Weights of a small transformer language model: 154M parameters, rotary positions.
Each number is 128 + 32 x the weight over its row's rms, rounded and kept within 0 to 255. Layers, rows and columns count from 0. Numbers have three digits each. The size before them is the row's rms in percent of the matrix's.

# layer 5 MLP down (transposed), 3584x896, rms 0.0443, rows 2728-2759, columns 0-223
101:112150142104187158102124113180125122171116077106127095125109117113133138161161102123100110102091057115077082120129162115144079114060145185172170082188180111102148159148174165124171136064070121132131096152174108147105172100120111130157099153152187163157098172127100168096123122079179093090158126085148119138139097161127108150129148139098101146161084134065110144120083152097151157110131115113135089136101143110084147120109107116097146099125121087134114140094168088107161148122126090121095085091084133114072159095133126162085163182107057187082097111108180040168085129130088095175121156145116158103123132107098101144177130094100141109151091146171124121113164120100166125146105
097:220186175145075100079064116108143169132152139154112131120171113090085150188104148130127111079101114135153091120162158170130134101156121109120118169127112113099093141137138099127116057135134124091114118167142094144079136149097116120106186128157107166143140179118150120103036060156138191087106164170118090146153124089154120085109140053154198097142126129133068082137118105127148162134164123168147102118062134177169109119107128139088148131077085080109120122148119123074129125133111170090104129138156087141162178130134145130149115190154176122153175160138129099107059096086140136147125135140098148125084141143095117181130131093111099135134129180110060067124094109154139159135109
091:172131161116098133074168093164178108118131153102112115116166227137128171121130147135112168130092157083125099099110148177117126059153158156125132150086132080163132070096109128098102085102184163146147103150146187120090107125190164140177118130177133149159138152071143093110092183046146133136130077101105115171164086110113169178125154120108155109141086084099162081168134114089099133133093106112107138107149093133109109071107190138139063120112092175152127127154079119134110114123126119094153086165155110114145108077128149149147096144086155095148162152217148110141142166106151140093116115091102150134121105130084150125179146087133159123076142122142164124085113114140133080047110
100:156135123123149110062148164104109201156190147119151179135118110107059138170093126096084135113148132123110125228129173148076148140124095110135128099085160116092150138089091157121102062162085077156130087171125144168125140137152120113150102128048145138144133163154122073156114118113129101109162118121166165164127157097141130100089200202160099162120186172080090150169129113101146093101157130131101113140167135130120164144164148223149192134168116109097100107097134103103158138143124133184124188138141106145092158126197191150186137118081193162074168181159153123184043090196132147184126138123117086108110152132089114104134069190085121126148184209140105095128128151121135142088128
092:141195135130150087117105163112097117129190119173087129007195087102163151086113128137135087150153138171159136114153131114148129073127109125083121103136153125088105133178082160177126174123128079142139143175107147101103139090098152118155142117162164076120167144100073168147115075121191157127129167121154103101161133162138148072114112120141151105088118077181139129127120079127136098100150098118159134138134110111114172127136148155105167126113142148147208135205120121151123076156091195133093122160149133141149133141142122068095141117148103156119173131083132148104132113083099078114039124064124113168109182141162104079138160155072139094138187143118125061109121097165100155142108
103:154126134118143162112148076134095089134067145198068119125120134117168139197104173149101123096057116159123120119090147105157159159119123160114156189137156104193127125113180149085129068082087133055135081154115154160114101066158135189115147149101104140092113144133090201159143080075076143131095178100138142134164128104201112089103137105071165162170164156128131127130103136089120125168070101195156083133107153175126165173108123136142162105113143192085058142088170166231097125132125149077123110115141088082108131113140170120151122092107141101190122114100118174200107159109102145163108104081133106153116133103170132129121101095174139157077173122155137166094102112119091156121129
102:099098176167089117100114172156128097155058084151155116141102138193115096171088130160072147062059140100106095095111074121130167175074114087146118118106106154179132133088088126138170102110163161153113118144126103114090152131140124129121134109127187146162159099117129125182096146126108165098156153137127117123130117158158089149123101086156049160141162119147144143128146129122134111078107194102180155147123107116141125065146173135200178104149143091087147147116188168158171110169067112130095111125101147132114133165159128117145107101121150102137098099077106145093136187153133124123100105174112168131127077174130062156142101149140136133149120100172124082074106149175117082136156
105:169114153161111119132157127122134167118150121124141140132121136131152112107116116122105147167076159091106135149133173071141085167178103092160122186135171140074170110167116173121111130093120140169122149192155125135108127115100157138076119149107085128115094161030082167154087059103061142079106092113152156157104163100181091170213125168113118179137068113140143116140135131156070174159144129171136117142092132146126160164218137131095084121139153123137084142123152163104159053143144067093177129145165156111180048071085159145155100163140205173120123103146135108168130138171094132109111152147118171124076141125111107101088160149116135124113197147118155061123071161161149174161145
103:078076060116115148183145175096154130142104085070152093111131119129174178113077058162124124148144178106078194116137157083152112123116102115096094119112122138162120144097111215123095049212116092132091127099149156126162125074137145222131140094114080091133152149120169141136180106142099107172123109176154131134175129138160130126165119160110108159149135149117183129164082165117154118170127092136063163140075149150146103177157139130108121097156114159100150120114131147114177131106144166120104169185146066150126117171091158099136167176138118144138139106101168095115150163196149105130130113117138141106057124093187109048109140104194118104107165184178084094073128200144105179123102
101:098144146065094153154108210125133102130171163093091119092110113164156116133085117108104151146158093102116112151163133132076179091120132101097153118157143134169099145089090099158079126109119175079104147140170130130125103129150097205161111069123172120135124151166125069102130131118097149094168151077113142085095097126128069159121134147132133103117166106087155090123129124194164138127102150133146128155113094074192153142140146175097121145162179094117098129080126139143148124127184134143125138126160170175172124083060122025093120089108088074121110169142095121114088109176110169132144134104105072118123171133061139161155078168175126066107101181164183149088147114134159089117083
091:113126115142118175104149100134189100134142152147181132077108084143129140086109192101164107118162146137111096185237086136139165158102159091115125102113130174174109129104158079175096098192127142164152095139116174157097097229123206116096144116088167144160125136093113129098124137097128100166062137148141102130109124122082137116142131148160113133115115160129097151146159123169145149117134082127154158166116152136106082178142143144121170140068104127120132155105113146182143134137195146105188178079092115094127088132183133116129112099138124148161147132064179177104186134127110131124136110138124053108107141132169142146077095156080084128149150171096122101065080122142105144154075
101:103119106192104114074087119110136143176191125140147116140188114147120095082153144156159133133123135121060107103200089221154105113175124108143206116148100171145107107140149157161142165131089089164139164105154183140204107069128160110144122070100122158145160163150165086122118079164108108167112090159101147103110086193124155109134100144095126151109139103071097153156193141135193164086141133155121156129146097127122101125144191083163099149164092127100090060105064117114133148077098164138130099094069146124099099125164189078151185119176053131138161071195109109178144155065081167164108080117204101117118099153129148162175131141112156112104222129088150186121131142119073152195137
094:133153125138124080132161154141122116060111131123136153189133152085136113102134086140167137100126125100110098138129057133102135188122166182081188085117153166137099140105151084068151186168151126115115198092141145099155129120194133123159103085120119150127111106202170110149137149155078140167099124155162146161193109092157124113113095166110154100169222145121165137159185090139127139127154128137140070130114118164111163143148180130132177120112126125051148150115109151167113080120129145133173133153088134138152173162196090124162081110112190156111190140110113164165118149111065142156148161137139118134093177162110164103132199185117100094099097154158138117089126125105132162127188
100:169125129148127116091183089122150143130079156106108141127135093155165053116132108105162200122158081088100146089140156146115084133109132147158069128119051063088173061100135159156162136103076124095098136117137162099146137180221147156218142095144114152165104155119168127123074165120080065097175129118142175090088063105100108109138156109112115164168080127137109081140131130159130114136183156139164154123080130166134129116082176151134117131195152144137161100177165143125084129138143153128110115117127070152083156174087094123103131164155131193092191126140161149061138127116109157144116095055102085147173094131071094146155122061164069112120158108157086123145131146090158105093147
098:112104107092120147118121097084095100132108126116042118120191072173112131158119153118079151166114167167122144149121126084139113102151138154093098122160093116172082069131150119106142106119128108095103169072129101184185141182132147094109112099151081152102099138146150153115157159058116124163135097096160135128139137176067206101138160092052101110151081107103112153091101074084124091128195094176127177135192141141120111114160155129110116131125146101142145182185132153129121162105130143140149106161067170092112120087140096084142177127142181126118195090135123171173107098144120138126146147200179100079126101118117123148144163103092145074149173141130156133108120132092104079171101
105:066107137095095145161158096118138102153143149102135123154100118146095154119127158155166095153151073144039145139168123090059163087138139129097133149123141161096148113092159064142135186139128112107138105119187179158099117139156114175127137105118102146198151174154122124112183122129114135145145112172087144071147064158167122132114141078140145166103166104099216115120112130155163129095125126115143105104170140128148100159112123137127138135146142125152116088141132150159101144138163115103141117138152153123148116097116167056154110052069100058137139170106116141127142175107154106104107112108130098136153157128112133108129159124131159087178115161067198148051113091125121084117107
101:164155106067146151097125133109182123139098095136092114119137140145145169098094091134159125141159071085141114150129095088123134099099123178119167121088081073092120144154176102175096120118132113178116185164119156130129163075122116134092157141116151092093103190156096213147116125137170008176114070157158076144088075157150147142121095142115151151108101116180161109173100149093114076093167113110139125082132137120135116108098126096139113122129113099066121098127170122118100135112200149114209125128145116108103105159096142093075097095171146105103184084127137106114120131118084133138148164151157089108173050157211141086115176175065134095149093162119111100110103125141102118126162
098:150120147085131116142185192078099125157111158098187100125130124031115131146074152132132100062102172118177083134112165119131109092087089104162108124154110136104143094176169131167057138167138135139132106135135161168108153142112138169137156146078119168097131102151144151113187117138111089106160086105100110116140113226160155158110159095152090214131094150145122132083177128103173180116129130131084172082166146152076077217183106113130171127100146106160147126167136131123073127143134178122079133186113108132159152164165138141174106125116137152088172101033192153150149118084123079106157153112135149161104138101135070163122151117097149124149173149143080132080119123084180132132163
104:136111123061204137170148148104094176121147101143125164131134082163137140123167096124135097123087178112136146116101130138127118082116042131203109146122072130172114126119134127125154088134146107150207141125109112178100119095130107164182193157106086107148156164111077192105110142120115158156121091204084135125125150071150153129150093158141134131163104131097124137083054095071099093154143174113128137074158116118123125171161129112089133095115109092187144127160123165152208123116076138151137120111159136152072129097168144125151094139117139084035114142101094131140144138115084177148153115122180144184112224137120123102138073129083117111144159152163114110127098054159127112107161
101:198184136126116104088168132188154118113148084128126081142114157110120146118140068139120073140119107092095143150202072199159124080079107142202090149123177119143083115116090117099059106072125145091156139170132157122106105137121157079149151120203082120144069135064086115118112142102108134153109147149102124150179163105104160119071094135072208125178154138121133068111119095115157138119085147128086108147108140163180085134122132194152109164094177098076099167147159124144127054110161114102108166092113082123153147125154102133113106149134143138109147139087101096191099110152151135175099118108146165128112123119130111119146173151180130085057096199103120124099116105139218087086106
102:193106114163130146130144055081083124185162120084141090115100071118096205105145134153116158130132175171127117097093034104138185104144132096146201141170132140137098172101179139083095115124092150111139093131157151149117141096101131124102135177161155090119106125095153100131104162137158100138136091136166119141147134158111158101030157067076172085133161132107066087135074085165100154076092130161110142136085157110119170091188096124105134066148144168139153142161143079133059142139110112158130136105100161145114106171199128139129103085102156114131143136102151112116100140175160114063124099180097183160116147151141054110107174176079169112108156111161123088056125150134066104155167
107:097117118122079138162130150092146124159093124140139121162121135080099191154125123175157149059119150176125117103136081145122135227114141091140135084107176145156105142130158186076135127132108137109084136138047160146186098096213169122128097092136086129106068153170149183107129134148084089166157138191139061133098171176196103122122118093159171110098105086101156150109107115123100132112121149138127071100166139116162104141095163145144098157162118034121156112117110100179122104162061163119079097158192120099100149136117137151061158110142168196117115094130102131145080134126113172120118068123106144167165107154117117137104165107108062120196169072108083125098121091099159105153162
102:146127179127104132111064121154137125192150087055054123112160171053136127097128097144109178118113126159069182163124160111122127117143146072157092102170142154186113134170122142099149147177143168154077183142164171047170148095158181105182147119160138185200147128135142156123103139110118183150132128150112091113164148122135144154065143127073116046113146112104100111120145097131194154135091100137158154070154139168101118055093202115122175107097115114152092125171121151141135131099122110113082135141056118163114126121124181098154127106069110175139193103129119149111154125133083161207115126162146056154122104100129151095127142133096165092090138130103086088142156098104095165136151
103:130127094116100115120107148123097109193154087145102170101146157114127128159082102105141130149117130136127191126180079120111113137099135097104119131164101115103148203092090141114112128077135172130118154150166142112168094141151135121131145160140110065043179198130104166103112155141105147134091090111131118113064076140139151180140089133148106164157147132139135110124170171112104110145070102153201133102135087145123131163088123190131195137177144124098098071118116068161174117157144098120144161100101139162165098154067118069047107176126102090175090090077122103088105091158161146110117140139107084138113125136088106153128151123138107058139120084030050101104072182115171088168112
106:144219126126134094103130127093171163144112132118128131109132148095090111102150161154071069072146107220119123092072121105101139140140070107152120135049135137129138166157083130143079142174140115116179124136128134125128084058091123188120081043102089181169132146103127167143140105147084116116112114112158108123111106160150097166139092109042124144125128136155134102196146098097174135134160153141089128115090144125135129124182100164126149107107186099112140062135153127111114192056121155127146173154145091090108109185114099200144155073162124121106095093109100125176163119098135118105136144100171160081175166134169128085094197066097124123133133099147145146140134190094141115135154
102:073166124095125183134155149077133154180107103148174137122075077167133144138077128131170138176111188128090161156168174063097093110120145157186087124087106154106104051134134118169112129147167133108136070181141140112152166112138155148082068120125088132126113097152120158163102031117159168126118105123166148127131160136137160089146151089174127101145120177138169160119140163146162109139155158161147125098129179153064065173096156139152099127126138091138135076141055107050177129161122144138162126095127115109108124173120185137176153176093190174084162134096110095142116156109088148123116122114101104104075159128124101143139136131121096162120111090154061103127206078131162104136126
106:112165099130132127176135107094152163135061101077141116176144090133114133169056109168086163174163123151182121133083087113139152123128122186107141151155146091182127091111160101142131131134135109113111131177124116164142112145180148159173176074117107157158164095136120133122137166129138122140053151156103137134060139148128115153122151128156130122084142091150129105083168101125126160146121123144124110145123120122088078157195130057122155181158126085151134142146166110068129164134201195094207149178177154104122097196141162154123077181075150142160078113134142180161152149081106141171055116096191151163081161137133098120127135119066049087141072102114117110137103135128122088128168
103:147090144121087132159173111098112123158112114087118105112108102073172129114101176131141159154083125098061114136132146148183072136162101153158178123134162111121066139166123108142126130142180097115150140133139054125110131120153060143136148124171151121074115137130137078127074119168125106133151105126131117140135204058089108137130159166108111116108105151134114103152167155192108152145111136128092182121109084138083099071190158178138172152090149140170104137111141108132154161183137177157155116113180130109130077127129113122140123187106091104139085124113111145105077109129122154133125130178105092149110149153126125121185140111137164182128150104147131101102148131130120101087101
098:080131103160088139069096115169141132124065109146117181132094133091136129092108085096157181090122173183081136163159102110145167167156131099144112115160127084105106107117147179093109157097107136176121090057154175133106110104130108152155095118051151121177097096170110136140114101083150102148130126146132113121164128157117079135083128216170131169165173187181133157129135141128115122155125132100154140142141179171176121129102100129167173112060134115149089144149142121132117112096099072067148122103080092105102117101098084137139113105086190132155152218116173109097100102130129144153195123157133134172133114126174130137111109128100124136109126128147166111110169108124109153138098
090:135138163059169161107166128171135108062110121122131078072166093151090091141154071116160111139135110132115118170139130146104166130105162126127170134095127106129100114113099105187162138086167098075066028152173135147109112154070176125071105111130131157119190166124113122124096120148155136123126092146186115135146118123078108057129141070146129104131123198124100123180145092129076049163080087166138068141142111103153157080129091160130136115116091152197099122115124145137129156196136084150137126188129100063131111085159090133169120086065114150165126087083125155088161123152144150095143100116130144132110213104152155114128088100141183102162087142107175093106120087096065127170077
099:169113119120113114178183089160162170198090169169140152091114178072139160094131121178160167103137099105083138200113095088168160154158147054083143116157107179158102135129145112142199171186100107087132110188144106148093184131174107124087141163085180111111126120142141127134151197138172138099140112138158171159103139131104124104086111127072159083135168159086107170161144158156132100126069105219087114060153166121130128135130085174099118098163131131155152177144135138118130121152152112145091153059149170140077141169105126085162105069073155087170140178085081118103152122150143129155113163126144149137167162169186114128114172194112154109179124149203131121112139130113109130144109
105:072151138136153119147110127116180051121179106096157129114124150118126139126075111164086113099161118190165134140173094112066119114109160131084090137150165125155145109136108074131122143124137094165110151117084118089068140172153119165155124103137130127174141115086165172177119150185112204131124141106178094134149143077133184137145155100151135194140082130135143104105161133157099180137147150123162100094111077161093127075120133133125100130081138094147174137089214137117114104164076142160099122104124091145143114197149116096117136098117116131039109089148071155129100089168173100091106101133127145140075133071166112105177084090100176163089066102154073117183084104126176152140173
# layer 5 MLP up, 3584x896, rms 0.0501, rows 2729-2759, columns 0-223
096:142150120134099110087151147127149092126116077153109116122135110113151130135121161109081160122126173092119130080143093087188105133092137142181101132119071144151151076065132127132077129102109122204097154093129157091109137119166162100120113144166138143123129094124115105174129132039157135115121172131180113168108092089081203090142111063114105144148188164140112079124118120172124102083087165152111164121155141113158045138127049124127114101125171204120157141132126201139112109095134108162132117130156178114120115106088116169175132092106118164128031138155136141098131061167118218071184155087152163068143100151125118107119108164126153136118176003143127104129096067142111126153128
098:152151138179148143119160109124153203137112117204129137121098135131120164197122156099139124139104130156049083093085119126112125169139084124079093088129079145109119142151130130122071146104159177126190130174158120199151130157079121094033153103122133122093057095143118131091096186131101076167140112149077124180159143126126092145095129162218169183165136122117136169098148126176076167120194133109116122134143114144120118080119168129098129096091175071141144164155151088166078122162126109100132143092154131100132176171127118206088150080163142122027037167153166158142194123120133138126145116182137126126130109187110098172124122131122116116068146173128136146130093122137139104207140
096:108153110079106134120119099133124147150157139143140201141148130139082104165137159196134095131130192104100173048129162045139099123105117101063083095174148132169102115177157150127096125145127073168193157122137160070076190092120081118103091148121146069129152095174145072171122179076169089104104133082133151194111081118098087094132159118177054112073161157117094058115137030112135160141085103147139101117137158159107128136127162116182138100124149140116119093112086081145101108152113090154160095158134174105080121088105081172170090156085148121148107095133156118096078155186140132137124119188127113140102146133142135134123050157119135155131149145193073141096122117121127103138115
094:136147151131163101110162118137152113133123176119146157155086142113115143076061157102117075145161156072144116070112129125132087169111146149049159169148163137165107155111176161087178105154119082146125136101103119226133160122121113143154110078143120150082134129135176088128138147133155144108169156130113143145121148161139084088130151155137122125120110108123101111066143186127134218145102136140097129145149077140168147090150135135167074081071125123152122100118122128088091101154081124078095126131151163119093123173086106151117109141107100135097102073174098090139096125195167134142122053179094159159142131115144128102104104120107137165169075096190102156102138104109183067085133
104:080141166091235151108165093118093135112128098165133179182130136145149108110135166191130140128134127092114114160072216107163126125133110079144154170132100104121096116087160131091106149101097217101139123170106129188107143122132102167138131136053091059111161104197133162166161143114155113182089088108098129151097141098160099108167196058169163073163124130170165142089110124158107220190109147131059097162174161130117135102136108106109150085104127136114160143085210192080162109159138149124164101098177095123093116105177130119095086154113178107139133107127083127143146121106161071107098145099149167114151092115121132105160095181097070143132161101169115156145127161104134107061116
101:075134160130180159151105108120113134098068112019139167169128128089151139155138116077122145129137114136082120190079149107060119132118107114156123143130145189153058147146156156076037194073119141120138111130155121103103154126113146110151107095122116120164152120162170158088111135141101139122085125170151076083115083115160128114154141085168140084100104087155066099182123081124097114129146145122129118039127189139090121097114144137168130083174163135095126249142133206075118134106087147128144157134172180123125184173129147154125196120079140089148123160167080096161142066139159116142110124138133120110146144116088086117121104187151086161163183075139138133137094150122142125075080
105:129112130150125157140150146103123158147118158163164110137113131048119161154122159111121157117116147137123091129115104144152125137128166145185161134151169212197153107067108133134138138172119105138120114066145112083116164118151105134113087085223141165122129172119121177062175107103138132175099150101127148129127098053196101097132229073195098110021164161150180067120118155124114158153086138120085202044135125173208077157093112151112096052098119164070159191080131117085058101145156062125131157164123150138007111102106081142124118030102113115119111135121120224149104123153162117118120133107114163056138099176094116120129107156177117130130137092124125117136103107130114120108128
109:122090124101084119170153144106176177094090135116207156187155118116136158127102071117064138153080146138048147150174138143129063127150107126040148136144148104122135063105092134104148120147120157130115159059213164128090177118089144143118092073089084124149098163097127138101111151066104145180165124184074106143095143105169117095185099157133145118091070112122107098110127138110099084178110121177107048180155092185099103152153098126169064068111141082091152145123104109144103099118132138118093169149176126170093174120111140138183210176135199081113174118089105113193125046155104094164170148143045168066135134163172123112197162104148150147056167137090116048110160140124094117132116
103:097159109106117125148149146109176139133119137112156135146099047115144132058053158086122102125109093030104091103121096158103132142132139108093127097103186110113145129104162100144198138157106102130122132135130182176150107110082178091089101102144129150184098115179162104097200154102095109174134150083164065126122132162140118118161135168111155064170147108077081107107068147117117157109111140164075130158118167117153098112099133134167123122136180102177140127152136134142136105205154094227111180164087115126129145112119136114162108104100177126062138054138087114125082134172070132146158106127104123115119120077100138147155108232078153103160042076178152116120177112121162116062097
090:099123186107120130114113163118137125058099102090111121204110121137127125204116059172100127110131143144101124133057144119101092173126110116116136127089088189088231108218085146041149144109141160133073109120093123096105145107130113033106103138131084131128144119131153105082106196111081142088135129108147158179099086153129151135163129106130138079104103101093142109127112127139151145140140193204149101120115116155150112071132099097213126089089107132135140103144160149099100120111084151156105167129185180130158109189135106069086181110099087095147089084114119140146136118148111083128139141095069209116104082107107081131221059111132114113093138125131112142131114092107115141158196
099:048110122168131110127182129152135151143103119094187086102130122114142094141099136111123170151097115124143173084143044137131163115156181107063139163142111140052145118116165160149156093082114112107157091143101107095102117105119166142138103146138143093197128162103194064169106182167132113139115110140083186141132153131071122148121124158110120149175072138097144103204080116166107129138075147099099153121097195165110058097158157141136080097114141141140056090162089109132136067165095171131145077180176128107129134114079139066122118152139179160090138095130140126138169112102089151121178061121102108181170141176062143160105105141138113125162123115102083133187173085138111122179129
088:132099180114161107096083131157091115132140094105141128160092131099122101167065109107112157107197148170086130116150142081135065120149108036168130151071068154179135125148108078128164137112154126148117077107083142157155080151114148056093135101133099127185123218116074086144155190113157139129110128151081112135142127137125158099141140071168191116129114134135114110134145163136144152099118166097139115128084071143099082155183114136153090050071105138203071152118108136141116165132135080114114115085151180134165145212149119175114189097173166082106160158131151106147157118116155118152129092102147120104185123110123136129116172110084097063130133096119130090095100144136132109095103
103:106130086165186160176071092149114152138088146079132150129065117117119093111113128149154105085111145189146192138127070098123159139086148119084150085131104122119078122153139115101114122132212126190083123169128157111128151150150122132073101070046138118206084166174224200131073127150119148116142133111119181142161161152100104090064098194162105082124138110108124135089154135130116121140172112147083138130120117162117088128115118132183124133136156110137136165124185136118157104196111073134089116164188166160131123207096130117108133150116143100140106111129064085169096153171177154130160171131079110108119092144092176140130185147079048192106089082154106166078079124168131092144073
095:130142166121054165136128050125141127145133136132112122111071143147110064157128110109126038121106076104127104120084143168109126092161076053155132071134118131072114088057128129135092160110177162117210147146167128084176135148097149132125144098072132101103136113157115136129158140137128155158110139151103138145103077113143092112124135174162155148098152199176122126140091109104163129135119144107145102125144195112048135123074107203169139129091147184165137109132153135128068084139125165171042100096112129191135146142103142148147150115084117147094114142129175130088155114105126108127091100134108113130160111170118143144091090148176114119111114086189121132132125155138110109140143
109:130170081165112180110085100147120163160075190094095200178096066131109135144163094167137174120117131125114156120107187117131166171192132095083077144150065159131062088156179170095130101190153135139172092080157170113059110126088138141098153165129102131130117158135102098091127128099160138149167039118134104081183070149164123139125122111134115137162159124108132072095099114120110106158177140132148096162111155187080119137179175109199129191159138157086095129116107135139119125204138189120109122121150178082143127113066146140131208143161169122146077058154155214141143128133133119136102128083142099071125052134098129109110169070082183149163108007097108132090172130139131043115144
098:121126167103155154126138048110140192193109149162132079123096125122083119121183124133131123165115130088155119140073157150107094128114099089148108134162142108136132134075122110125089109103081088112087123076146161149149132111119112126198104110111058113129106143185142061132107133084091135156122118127103128110129138174154147171103128151124122147114107145148135107076080137130164130155168128124105116147188084172122150129071134120133130156126105121093137172138091084163149099114119071187134149153112158160135112086155165142100141222150145078107098139140112136164115094196093154150152075118075133089154181146132144209110080077131120142160083162110092081155147076137100138137145
098:100145094187151127148156077127110172158062142132092109189168103177101102129102121188073110123067146132062153132123129130141159127135126107102189142140119189170128107169117158147095131051086145153161133113110130086113158136140163073123091130101111152118106132111099153142119119133142157114177133165141131091137115086140135126152137173103110100145140175202102080079133090116143148118079141112109166169145136109141086139158164142150138108145160162138082135131099084045112130135090108107098089104129147142136152123089097187153171191141137164142159082158087110213125127094078178135165086171112170050142156114136138125131147132156118131104149104119101090162131134073134167149147
105:144131138081139168123156101060099147108075117103163122134160098138129120141105099116082107119097151156070100093051137123153070136144148138124099115101091115153152067143164133172108097130124137195169103048063144149159138102141154110120164163118074184133131132126089113091149134108115190193137119126110125070143093119128084143125161103082178142113136110138126092151162118134121101119108120188160097149117146137140080161120121096141098120076118139133085116126153143079098120114128103110078085153123146100120185087178083164204119118059175112136105139065144122199146059171151102161186129133110161009129107117094103140171108092137147107126122148084144089164102117135084126131171
100:109143132121135120101113093145095138079143108077171101136154135167123084102120114136138176069171153132019147145168127134141111165178154117127127084124149133146071143147104130136181193119132133169131128162076127145114174131147160108083136132088125198143074103125097129151117129095146130128121052149115154122115118186139116116101093140179127051107123139117118119157120113127131114085146191132171122170120153090197103147128154143176104129091139185142088131218144130051168150137175110111156146113114155062167112109153122158180154106109203109048132134115106137089109159094159110174157157119107151036140190070100195193126113149108157090123115155144124136100085140179133176169147
101:162097128141122125124144132163123160148159203128175076137079165121137117094213092132130114182120084086133117167097098141109042174164087161091074153109139101113146108170128156121153123126118084160144142128096155206135155124084162151151099119121138129167124128134133076174138122162082169124140120091076094091151110147117071132152163056135161145104020149131117127134077173130154152152175133059102092161147139189081107124097161147172157196146178085104072111045133089162173082152160142129060164106123144117096146128124153132120134184073131111081097137075155142107140111097060078148111143143134050143110101107160142145190092129160116157130129182121092177155173150150074099151122
110:094083134091112159147111042141117111152146130134133110156065148157121110189150120123136116139162123158103071183054148130121078077123133142111087166132146189118156133124170158126084143151140144125147089047135126126137167136135130137089119132081112068129078083168151101081127141066104159144119062173174112142099134148145132097191160120211118117149118109123068163141089098153159153073163178149086118134099167167095104075107081087150147087093179159125124080094159201159147089134153107107048127143115136076136146108122082142144177121132146112142087131163122138140197084131113064131123185138185151120110178096088113145154091099083111157104139072114123101159113155093117137152092
103:091158208160119156088122146085142098107148110163101140113113103137073130108087083133142114118148129060166075049156124169091113139113111066132113119124149172113097100146161106147144185120135135134171147161102111180170167123065130095154168098164103135144129147148097133093147157133146116137126102155113070114179139139121145107122136177177124070148110121151111165131135109160144119114127079163146174147048152108098141132103080070143114119098109111127083156169140158108070129155097170131100105162114119130135081142153039114188098142128134187086121110197091104141205131162142115114082088083142093109095128117110132110076098140086114165138098148176163149112156052091127096114142
103:084128140126205183115102097177066130098129084153121139156109138192075115169143116086079124157131090149129127138049145150139128133124136107104136108153132139108168117088119145095167116107170163132177072194086160066138107202048089093075066102079105142158170128068119132089086161120146094108094150081163115203114150083131195158160233143165126131169126110129112069078065095124131144104123088053135148172135136130121143080124181153141150135092172114099126158091100101122145171155139113130140083163167159124121121148155130143158144141092131141069158110167122151155089115221134165113115070114162106103117135123139142167086139132117139102119144099049132090175164125090132078160103
109:114105081132114138157115147093142192125150152137134193101110125092125148133167115163120161141111116164139101113094134133168114166149112136129165112136113224169099118150139133091148137124132077135141088125107172125136112125081104088058093099085102111075117137108132114142140098101098100159149165143134152136086141133166119154169153087097130140141160099116144109069113196130182156099207203173127072140104110135139082160071149150153159135128123118148088139192200143075078121144150111182099118189079142065118139146092083177149168115155112086126112070141136150141128094159171130133097037090119110092103159100139157138181123114093123140126081083112149105099124116127091055137195
103:122144113178123135128147179168124208127115161172116128110156078156131096151116108121140104135167071129109119104140169130080074104133196090105108168141074112154133118153171163063169159172121148182150163101102128133049101133103097116082169089133127186146128109160148102095109165084132108067077171095118129073117160149117132114138116076127123149084107120110119104167149096147158139112195106143124113175101124052108129067154086083129096137103144107080153138123190159195097111114129128089125137083135157151099113155158106116140152139107120135088112147150168162133107048121108132093120120151225143102107174112188184094102119129074148173163135090167107122117082131109142118164105
108:142124121088061132166075050180161098120083145098148103120135098117108131144162169130105155102115133105086129178162100155086131106198114159149109097101111138083060089125198098045139142125092148116180134120125146111150155151135130126162105084114140130132154163146134130090085149114155152179105100153165139087136088134181082135144138132115140166081106156151079079049141093143123174143073103172093153142133132216165095137114128201156128130144117185130072150068118174152130074131097124163131155126106153184078068147078182172169133119075130107148152107140159129129136108150121116140137072126094114093147134189138179129160052074170097134082146169113100085101147113134139143112145
100:135106140087169115144185132148163114119091139129181153150174147111118092123111129107173095139075126099154075136070124127121112134096133117052111131090149197121130112170126165137199135117076092146165136194124130125179111111108177132190102133112159162168131159180117154102099113104115056176152110128088128110138156054121110177142103104101137078098032103152132133149122146133148142121077149131162131134163145149123108068102152106100149118175113138128149101140096088075168112178075157130111117085062169140103084093088105196141147147124139125126090163089064142142075176166130124096136120147094151146203072064133129131124110134138078128136105117144101155177114122065115163145101
098:063152137086096148095137145112097108168098092115117146152113095103177123146083119105121122151117199095077153114156074085167136148137159121112070153175061147168164155113098184145109122133089201164102070119073124107092121093140105142097112104118197125082073137088198175139107091124104092127097117138165078124168150144155099155136167119114064179168090115125101113092190130098127136162158170138092106161138141101167069169134152121110158114057152129193101105225101130149171115122108109145129061126127115080032170156148160103142145139070162171074140112131178140109081119106110113164098144144125122114133110148132213149137097102164126168103164084141125123124188067126098105116114
094:115097111147112183123099104181123110124069120141147152131085138111137169067167151109108056132086094165156050112070122126164150137141117094115113158084145166131177134130193089100148148158160094127183110084138161134092163144094094115110137091154139124093114075146160154094101139130122140154136107051118163146105170139192099077114137163056102162172128121157137126152111147135150255114144147134061124181159176158100148101099108167156098128139161088204133136114125096167132112161141093145151161089118095101065106151137139138144135162165107150100122165169138141134062148111103102149119126142086150099123140082125104140170099209038089156126114158146049138123180084148173121060143
099:068112128091158173118095075181195152103145187109121161164139151104160132102106126187114112137140112188097154125060111165139101120131136130165116153179051092100070116045145103127140234132085121166127058066149161157131138120108119122070149164070129079149104128091092088087096118068164108108138091152122095109125136104122105147131187121149094089137112077172147087085097131166111139055121138092129157130080142178088119196107134111139119140155127134130128129111111064103114150172177071095029152109147108148151166110072083079122201169130161090116132154081072183102172114100123139183122118106146221100120145140165116118144121125125113163159148121121154160194131089117085087136195
105:045143122092118100119103072077122159132113156121117200098132150159122109108099148105114102113147165140102129184092150084122104108133092056137143074064151163108072120154150184114091200130159137102132131080137113174080138101058132151114082119051126109195139133144177139106080094091086125105155013102160099115113078111129136133100157111156105105029133085112084160141152104170103100125157150149152145127168157111096127067068132107139167137128166196147125141130162178153116063144117028218110149178077133187106115236147111171115150097110155083108123138120163134084163114090119135153112113175168113109114131087139112154137174123119128166113133089164151142099102153171172128104087